Part of a small language model's weights.
Architecture: RMSNorm before each block, rotary positions, no biases in attention or MLP, tied embeddings.
Each number is 128 + 24 x the weight over its row's rms, rounded and kept within 0 to 255. Layers, rows and columns count from 0. Numbers have three digits each. The size before them is the row's rms in percent of the matrix's.

# layer 9 MLP down (transposed), 1024x384, rms 0.0483, rows 589-632, columns 288-335
101:100161100104090139103127082145156118083142125133093118131131120147138169136170150151123140134143086138134133110112140154089149124143093115144133
094:160096089117115126139157140141080193079100086088135092136104126159162100164122142149154119115131157152088115098148166131097176108072126129110106
100:150094109141109095137146134093123128130130125147161119116114153128130123100133169124133130124087110115144127090144148150147153171125094122126112
106:132154086069086157145113137105122182128135113107119150112113131111161153098096118106163138154097123140126102120139099125113090115150054155109158
099:149117165155138121132113104157127074156111094143157178099100113116111160135128103146087166146103134139108151114131108157117153097188153115158172
106:181169169135118126123142110088118118122113126159123116104145101122167120172123167117097133163152113098119135096111138172085108122138091135065113
105:079101124107072118125134111170104120136116091173135151145092108159112098135140133137143143100092125139117066108152130165125150126133111110092100
092:105130124118140160105155093142159125150149123132145121101107135088095109142155138125109172128176129118151148137126133143123097110133156133128102
102:155155154142125112118147122151109171131162078104159139124148065168128103080118131129153134140141161104126162113119138143154138165120144158150159
099:117132144112153132152145139149084134121122118143091121130125095127089130118167130130167122132107096148131176105143157125176158130146106089088113
106:150114139130085071117130101110136158124116133161134158131112107136131135113110153109180112119169124144150114139192092141097094103091133109134171
094:097132128162138166165124131144131134110120125150134125154151086116137158114121129088175103143120167118128095117116079117113121113116160063129141
103:150124170108186098111142136119091136120127121126120094101117117126162130099130126132140121152125138146141150144083125123138104144105126143127142
103:154076126139169108052103110113113115140128142148158119119143132138112115156123125132115098140163131128121133139131143117130139144093125134142106
100:129123148082117139136105138118125176090144128175111090135087119157118131174116128123130130102125121119116098105126153139153109149156163097173140
102:125137118165082116141133088133111112179121155137048091106115114128133095096125169126123119147136110109107101093147100097134098115126135177135175
099:166149103093115139109125089179151118120153152163121115129172132161167129161159105123127075161089115135126177129094137124120135170099111105123141
104:143121142134108120131148122124152122114158146098123136141143133102139110121120106155111106107146108150120135087135153139111113098153131124128114
104:126132152141074143211164173120091153139135135136133114074104106115115073112128116144138120181153090151125106085098139146130087163149167165114125
104:142130089063141098110165115172147136100082191141068123146138146118131093139102162126125154131129100132117101070125118171105124119103110153148132
098:152093149142131119121130158103087145082120085119149108103126134125145117115123130149101165109132105083114134182150122170162139132122131115118133
096:165114097146135109112102091110137122123107152148131116186136134156109096112124114136119118140092153171122138132156136099121121120109137124085129
095:150127127114149119131112164125159086105124118122119134161142141126151164090148155130155127114116140131117132104145153126123147093150125129104129
101:133160131110131135078118125138163174112141139138128144058065132089141106110105129116151095119099099157079111142093080123149134106096106100117141
096:162120117115176123125135120162076080162167114131098111159151127159160124102131121143146119131114082143130095171090156151142115126124143146154114
101:110123135141139132111123140141168152148146114132131124168119135125103126130137166177120115137142150165133150183107115123129150088141119132130143
095:133120119125146093135171117089113109097127146141128143139131119121117135155100167129120116146174124130135115115132122144131132122151087139135118
089:134096126171122098116151148120134152143144142136163106153198104089086147102135121147120129112112144164160150128153144133116149124134152132194147
105:072111107146140152114133127164147153131123118124102158131129153117117131118129195151121146124128117126140148133078122101118128113094091096119144
097:124154107125099131114105124109127125147038145162109140076132130129103166117136142121139108114082118136119125129147173128136132130158100113145141
098:075102112116137131114111090154169146097124152128120129116139140102090160141116098157126155097136122096154098140096130116116125153172097139091106
085:150121171100154116081137152115144122166130119152107137126126111141150137121161181111118132097145119143118146135175112154127104124157138150119088
101:170114118142128086130108150078132100095127156137098124134120075135117096137108130060155117110130127162129119138152132096106071120106132154135094
099:109149163143122151149120123105126165112135079166128177140123089126134117119120142145151145096164119177101090111129087176122157132105134096123113
092:135134159106111099149155123159101157106113129148062135125165183151128120149121140151159107129142161120155108115130126132167089153143136104111095
090:139129080115157114146062118154146192124158120175134148130118104135129118160159126129114163106120124143109168129092108124110180133103147108148161
105:103117112136112044090123153159131154168099079156129122110137096108083161091121107150115113164130140101131140103133131148104105128130130137133144
101:154102097154128139122167121138124144175124187131144136145090089095127096104127145128104128143125126103133109150151162145123100107140154163144103
099:122151137136130067121152100138140092127130177115089110122181135105101113156086160098141170104103102090124131113093177147086157146114174176154102
097:117096124142086126080158126091139083133158084117126154114135105118071127132148146131131151138114159129130162083122111108102115137127127116133096
096:122144129115120109140152156135117116126134112152118172133130124106155135091152132115154143155116096118084131162131111135114105129093118073108137
094:082172183170136129134133158107104131157147131146151154165157168141112137141155152069128100140097131147138118060108106131119099157133126162055158
105:144119094150115120105163081122110112124156158122143130097127133122135125121122142138117134111049095128129090138154105131137139135184157096118139
105:151125126111052124136141077141126176140131134140133100106113082159199137115112123146156147098118089125118101178123174094153145154129136115130121
# layer 9 MLP gate, 1024x384, rms 0.0482, rows 590-633, columns 288-335
094:144129133141124116104158129150157114049152169109179143094118121078146098115095157149150131090137134124127159121113164143096127091104127163115111
102:079166176145136126124149115103170067188125122114093112138108113106108101156145108160137138087146131107127121170141120114175159146111148144110164
099:179105140156117108141140109128114122123136133158153157109137108140120107096125111144111153154141143127165122124152132133130076093168114114144068
097:154146140108152146101113137127156146108125111087097140121152128097117104082141149122162112125114137122097112130131128135160159129157103140136121
102:140143166121165133142112134102124138119139126102125148124149142084153098078156131150149127162120121119087133111103157189136125147145103130101142
101:117157160128183093123120122106136079164117155109147120129140064140141131123178112131114100159124128096172135114129125159149106122195143101171127
102:142136116135144185109144135130160121060173132135193147167140125151140127135151121161147097116122076117145195123129158102164086128115123134101079
102:149134134120111118159108112116143139109133112107098140129073080114160136137100099146122128112179153139135114140086132135105099148161112148090135
101:103108108146120124113142169099150144137144144159178175151069079111125104107143125118117131113078135156115109140110142120135074121143066121125164
103:155130133085094167102106114119157146129103146117119138144141116139101151131145120126165154148125159092108092105114107112133114142145080100131148
095:115110140111126116146107109169112089134129179144143132127128135115140160091141129146131109086169134135099123122125148140116124149159119161161125
098:087070137153139108154111113128148141149201108071137128146132116142159101106139134118124166128107101097078136157121091123050145179151127132122135
097:106158102129123117100152138105109113128139100153089123099091147111117136127143069154104178123158125111131127130076119140175115180162131121148118
097:112141132145115103108115105098133118114132104154129122162129107180100110103132089149101123189139136131141123158112130147095112115155135129116100
101:111154128132165166158205150118097131124091119140141136132105161120127093133138148161103175131189114134113125093120077147099144147106143128137097
089:073167113133079113119092154143104098123132171148143100168137107142129133120112162096105169137102103104111154180152120129159133150168151160165133
100:120111102115117125113113138107147140160111099156152108089129112161144156108103179131160127135140082119105120115128155144113098139120156141112128
100:113147152126164174111095088130139148105124100108105153152062112163114134139126111172127119124109144108103144161112121124162093132121136146084119
100:149147144093121175176140163080093130100137125126175120176097078140090132100161116117146122041103114104124144170097130139115169084112117134161158
095:107143152066130091120146128148180141116109161112119153080104135126130110183101112155070081099105142138117129097132097096151090117114140129166128
097:106135088089130153166119145147115133126161091161144162119089111142092124133108155136121156147146116120111100073128121127136143133115119119127114
097:112157114114119137107138100089070124120134142108139145110113128119138095124119168108161127153139098133144170167181130095060121126079156122130082
100:146095134115117147107158115124124150081132089112119107119180103125144139144118107117137138175140149143119140139179097080109115196143132155130129
094:153133154133099105130165099100094174165141138130140088085142119105127070129109150155133157128097125093131134127189090089113126112112109109095135
096:126156149120128148102098151192166111138165143127145124120107130152108131099120133107071118119146093113171112132121155123100152158105150141110186
091:108188077102115146157145137179094130136159133158136144151124123117132139114115098118132137110161154106158092140164118125137144149098138099105151
094:115118131145097110123137115123147119138101119140144110132176130171122106139133136128113136125128176128082083173134112180107140109135104106128127
094:088149130132106109095109122107138140128058151129154132129078140126114157121138136151100134166128112126083173098111135153166117132095103092100125
102:089093113120175151126152116117135125118133132085148171152091144181165135143131110173133115122147148110110129146118104172151092131122145168137110
088:112135096127128105126118119122111161135101117133108104146111094107126117142134103135107087122124085079148107144111132150124135167160121136114153
088:150145138126153133113123118095125132094145148126099121087125140170100125162138152122127141124110125119117154149126112156154164120143131149120175
096:094150131089138114141081131131131134135136074091134145128127134115107124163158099154128117146124146153100153119122126148162151144148126108134147
101:112124150146109108107096162104148137123131143148110146119120163158135147086119151109097095132107136169129155124133168109117119122151126104130133
096:122102076101166142157111129135096135106167084176101134140109098156115162135147157116123127162144143146090120164172114131126122102121139151123131
095:120097127124140108155132117180170112078151106137101138101119126103127131151178154193134142139117149129101167157091084127114119125118128139101105
098:103132126129090130106144120166170124136135094093141142128126120114090142137144102140114141125119113121158158108121136085109128160099152142122153
101:154110101148111122132133149169116158130116110156176114143142119131145112160144111174133125136106112105118133150109115131109124110129085118145209
094:125084114138122125158131134119136143125108136098127138146102191125153147173168115085114134078116147174168131098149147153139147152151150088119114
102:118136132149113119129127117087150120146152114120129108119136147152123122115125100119174130152135142127057113110117090165112090128100131095154135
099:133164092124117148125141107155139127120079070094123144110106157079118170139145144120110169130148110109097170157126132170114132130097164109109124
095:133141139099154141108100116142114077146128124126150094147143092112094116140153115156093169119157105135123141121115112112171102144140153132095129
102:107163166137152131184143107123080139118152112127114160102187112157141129113200092145140129116153139151156162100073115165176123147133128137116130
101:142147138096122053092168139152126120122121090107116114141169162134133178147145146126176147111118114130128166149158164131135113163130121159119140
101:115166140110101129121106149177108142100113154106131159151127117146130114141129128114153156128150127140134149090133124151090093113100137147115099
# layer 9 MLP up, 1024x384, rms 0.0484, rows 590-633, columns 288-335
095:127129164074128101135137084147147156092132108112143137135163104142114185144117140116129105145131148117129105132151077146090131069124138118099126
100:135115099121144144122138136114133118145161112117155120128129125152128110111131121112162137162124112121125103087120086132107097101164127144092116
101:163159101127134146123131141123130182139143162120157154144156109147180128146101148112173175147141114166123071087144141139126137092145109124129067
100:090111136145145149079110138124100105099111149091166119214159143168093142121112106122174085164119114113118150143150060113104176141140171105112159
105:130123125120142122114168119124110087125117112152174103126110131136132126169124094113136152133148089149113136147111134163149081137107113153126134
103:146168149120155123139110139117087096130147107153135136109151159121137169107138134148090140148117114151119148101115121098058112154089120117101152
101:150111103119136125073120117106170091128147135117155138118122144117104152125134131167130122105113121117114147181155102118145108118120120165101134
100:136136090172140144126131139084143122132099102144115112155147170146108120134122119114136120116170102125137139130138127152146083128160130092108128
095:098137124139146125145113114139055145107119113183117133137112128168107109131099126120147116087130111126142147128139151122134134162127149145110107
111:160137115111137088114137123115130139121152151138112147111140143138131182152152111145182098129157090146152115180183112182103160122136092168137127
094:146090098107124142103086110119096108134175117106112098132108136095138184075155164109171133098134138133127128146089123115115105093130131140152140
102:164151144107169155122130127110143152141139090109157114087119108116171116114114117108108129103108105157154140110139114143088135103131111111112115
100:170126144108154102108110125117119134157105147162150138112119134111104101174117141180136130123116132139123090138103091153148084126169118142146142
101:141140112119133130102119083120145148160082122135147088122138154145117079147122101183143164115121155120108133164118190136085164118167109117149127
100:183115118169141116162116072155122119149132138149151167135137177126131107097122149159137155107103115101150141104124124141161145149139116166149128
095:132130135082131118152100114170163130123147162132159124139150157096126129130146123159147060103111087096118142122113152078179140133128076112117138
102:133107117142116161151130140104109128109154107099122141143161119164152107114100126092123135149173106154178135066154172120136092135134138134103171
101:127121122142083097170129169146076107128110163127138131157172136125109111118100151139135117110122163146141121112117138175124158130104114103110104
098:146120112153151111106163123111097105127121119186120132134133162141143126153093180154159126178144111191120157116130171159130108136159160141116136
096:114113150110139157139124124147093130164128145112116147135109126085106086152123163126109108061149134093087122129121108109113136125139152152106130
099:127118084148110133134132141117096149128171181097090096128128121148108114153128094139173109104121156135120148092158129117116117152138144107166140
097:159125091135145138122096088195133145150094122151096157148130125127099153143138135123144117109131112129118105165163105113153107125138175118121135
099:108130177129144194077142141155160159140133157104110134137145128171127160117144110103106168136134124141130142200131143107134151168114125117083088
094:118130111146097135170085144120183131148154112079172119134121109140112097140159157122106146147090126103107129094166113124141154110158122124131128
097:089104111144118126147110154096153138164159148155122118145062164132071159088111148112153086138090141151154115135172104145090146100141109115126155
096:124141110087151175113103132098160136131115119162116148147157144110126133104106111134143101085157125114107070131146154158129133115156091125115153
096:139139146147090114118137154133110160175125137112140142132182115102171104140124112114107134137144189121078115146130148157139148158087124165118108
098:100159108140152074153148146096162113122093127092148187168132161132123124107138116115168143113129121129100150109077098134152110137106093140105105
097:163150154111076134099156165129112100146149114136133155115145126163131160098164097104158170114109155116108077078142121156117118132125151108137162
092:155134113162118135138124139167136125143176110119111120162109152142157157153124134110122122141119147138119132119114128094128157124149133130093119
084:121154148152111145117103082147119124116092178119112111152144113093135141090112098143181092075118112116157121101133119172110103128133106133138149
096:133139130077139123128102114164134117090141147149106124107099097107170132108128152141142073114143123140120107139106109147148160126133084136145068
098:121169172121111116129113211101099146088095100140170105090116165148131170115117159107155110098127149146139101140131120130184130134154098132132164
095:142136125131118100096120168070126133160090131110105118124117142122144103114147076088087100143130089141166142116123151136129145171117100114125137
093:139131128154104139140154103120069121136121155128164123133105122119156124147139096093130142155154116172139079127177154124114144127112120133151129
103:095100148147179130095114142135086132135126115103136141117118141167097138120140108154140103131153140149146143082117115136136124183145103109144140
095:144147116116118141105164134126087120137110125145089142133108081116119101142132138117142148162101106117134110111126177099085099114143109115169121
098:132122073124128152163143103159131122137082151093145116116133115080134117140125149129109110086149095102186118091111116146130138149119109136134136
104:108129129120152102146086139106110092148174123160138137165125121084147138100103158123154141144132156100106147129117188089152113189103151142096143
100:114135128093121111154129146143127127124122139132174144125188126106157141162144110103123166171119115120121137145163121132157093142143100148105168
091:154131156141092141116153135123149147143118156130123148151119102129162088133133138089117131117136127137160111110166153157171130111134105119104126
101:146134127106165071117143079140172160102164133103093130097153114144125148128156124110139144113070131127139113134146109067109120120157107131152106
099:120145099093103108120150114163122128124147136110141141129084097075164118089124123128132148135101132098084098127116131140142156132136074119139154
098:145153131137112138149101122124138101129123154158117136127126129092096159135126095102117113122130152185110137103108154122128181115067123139119125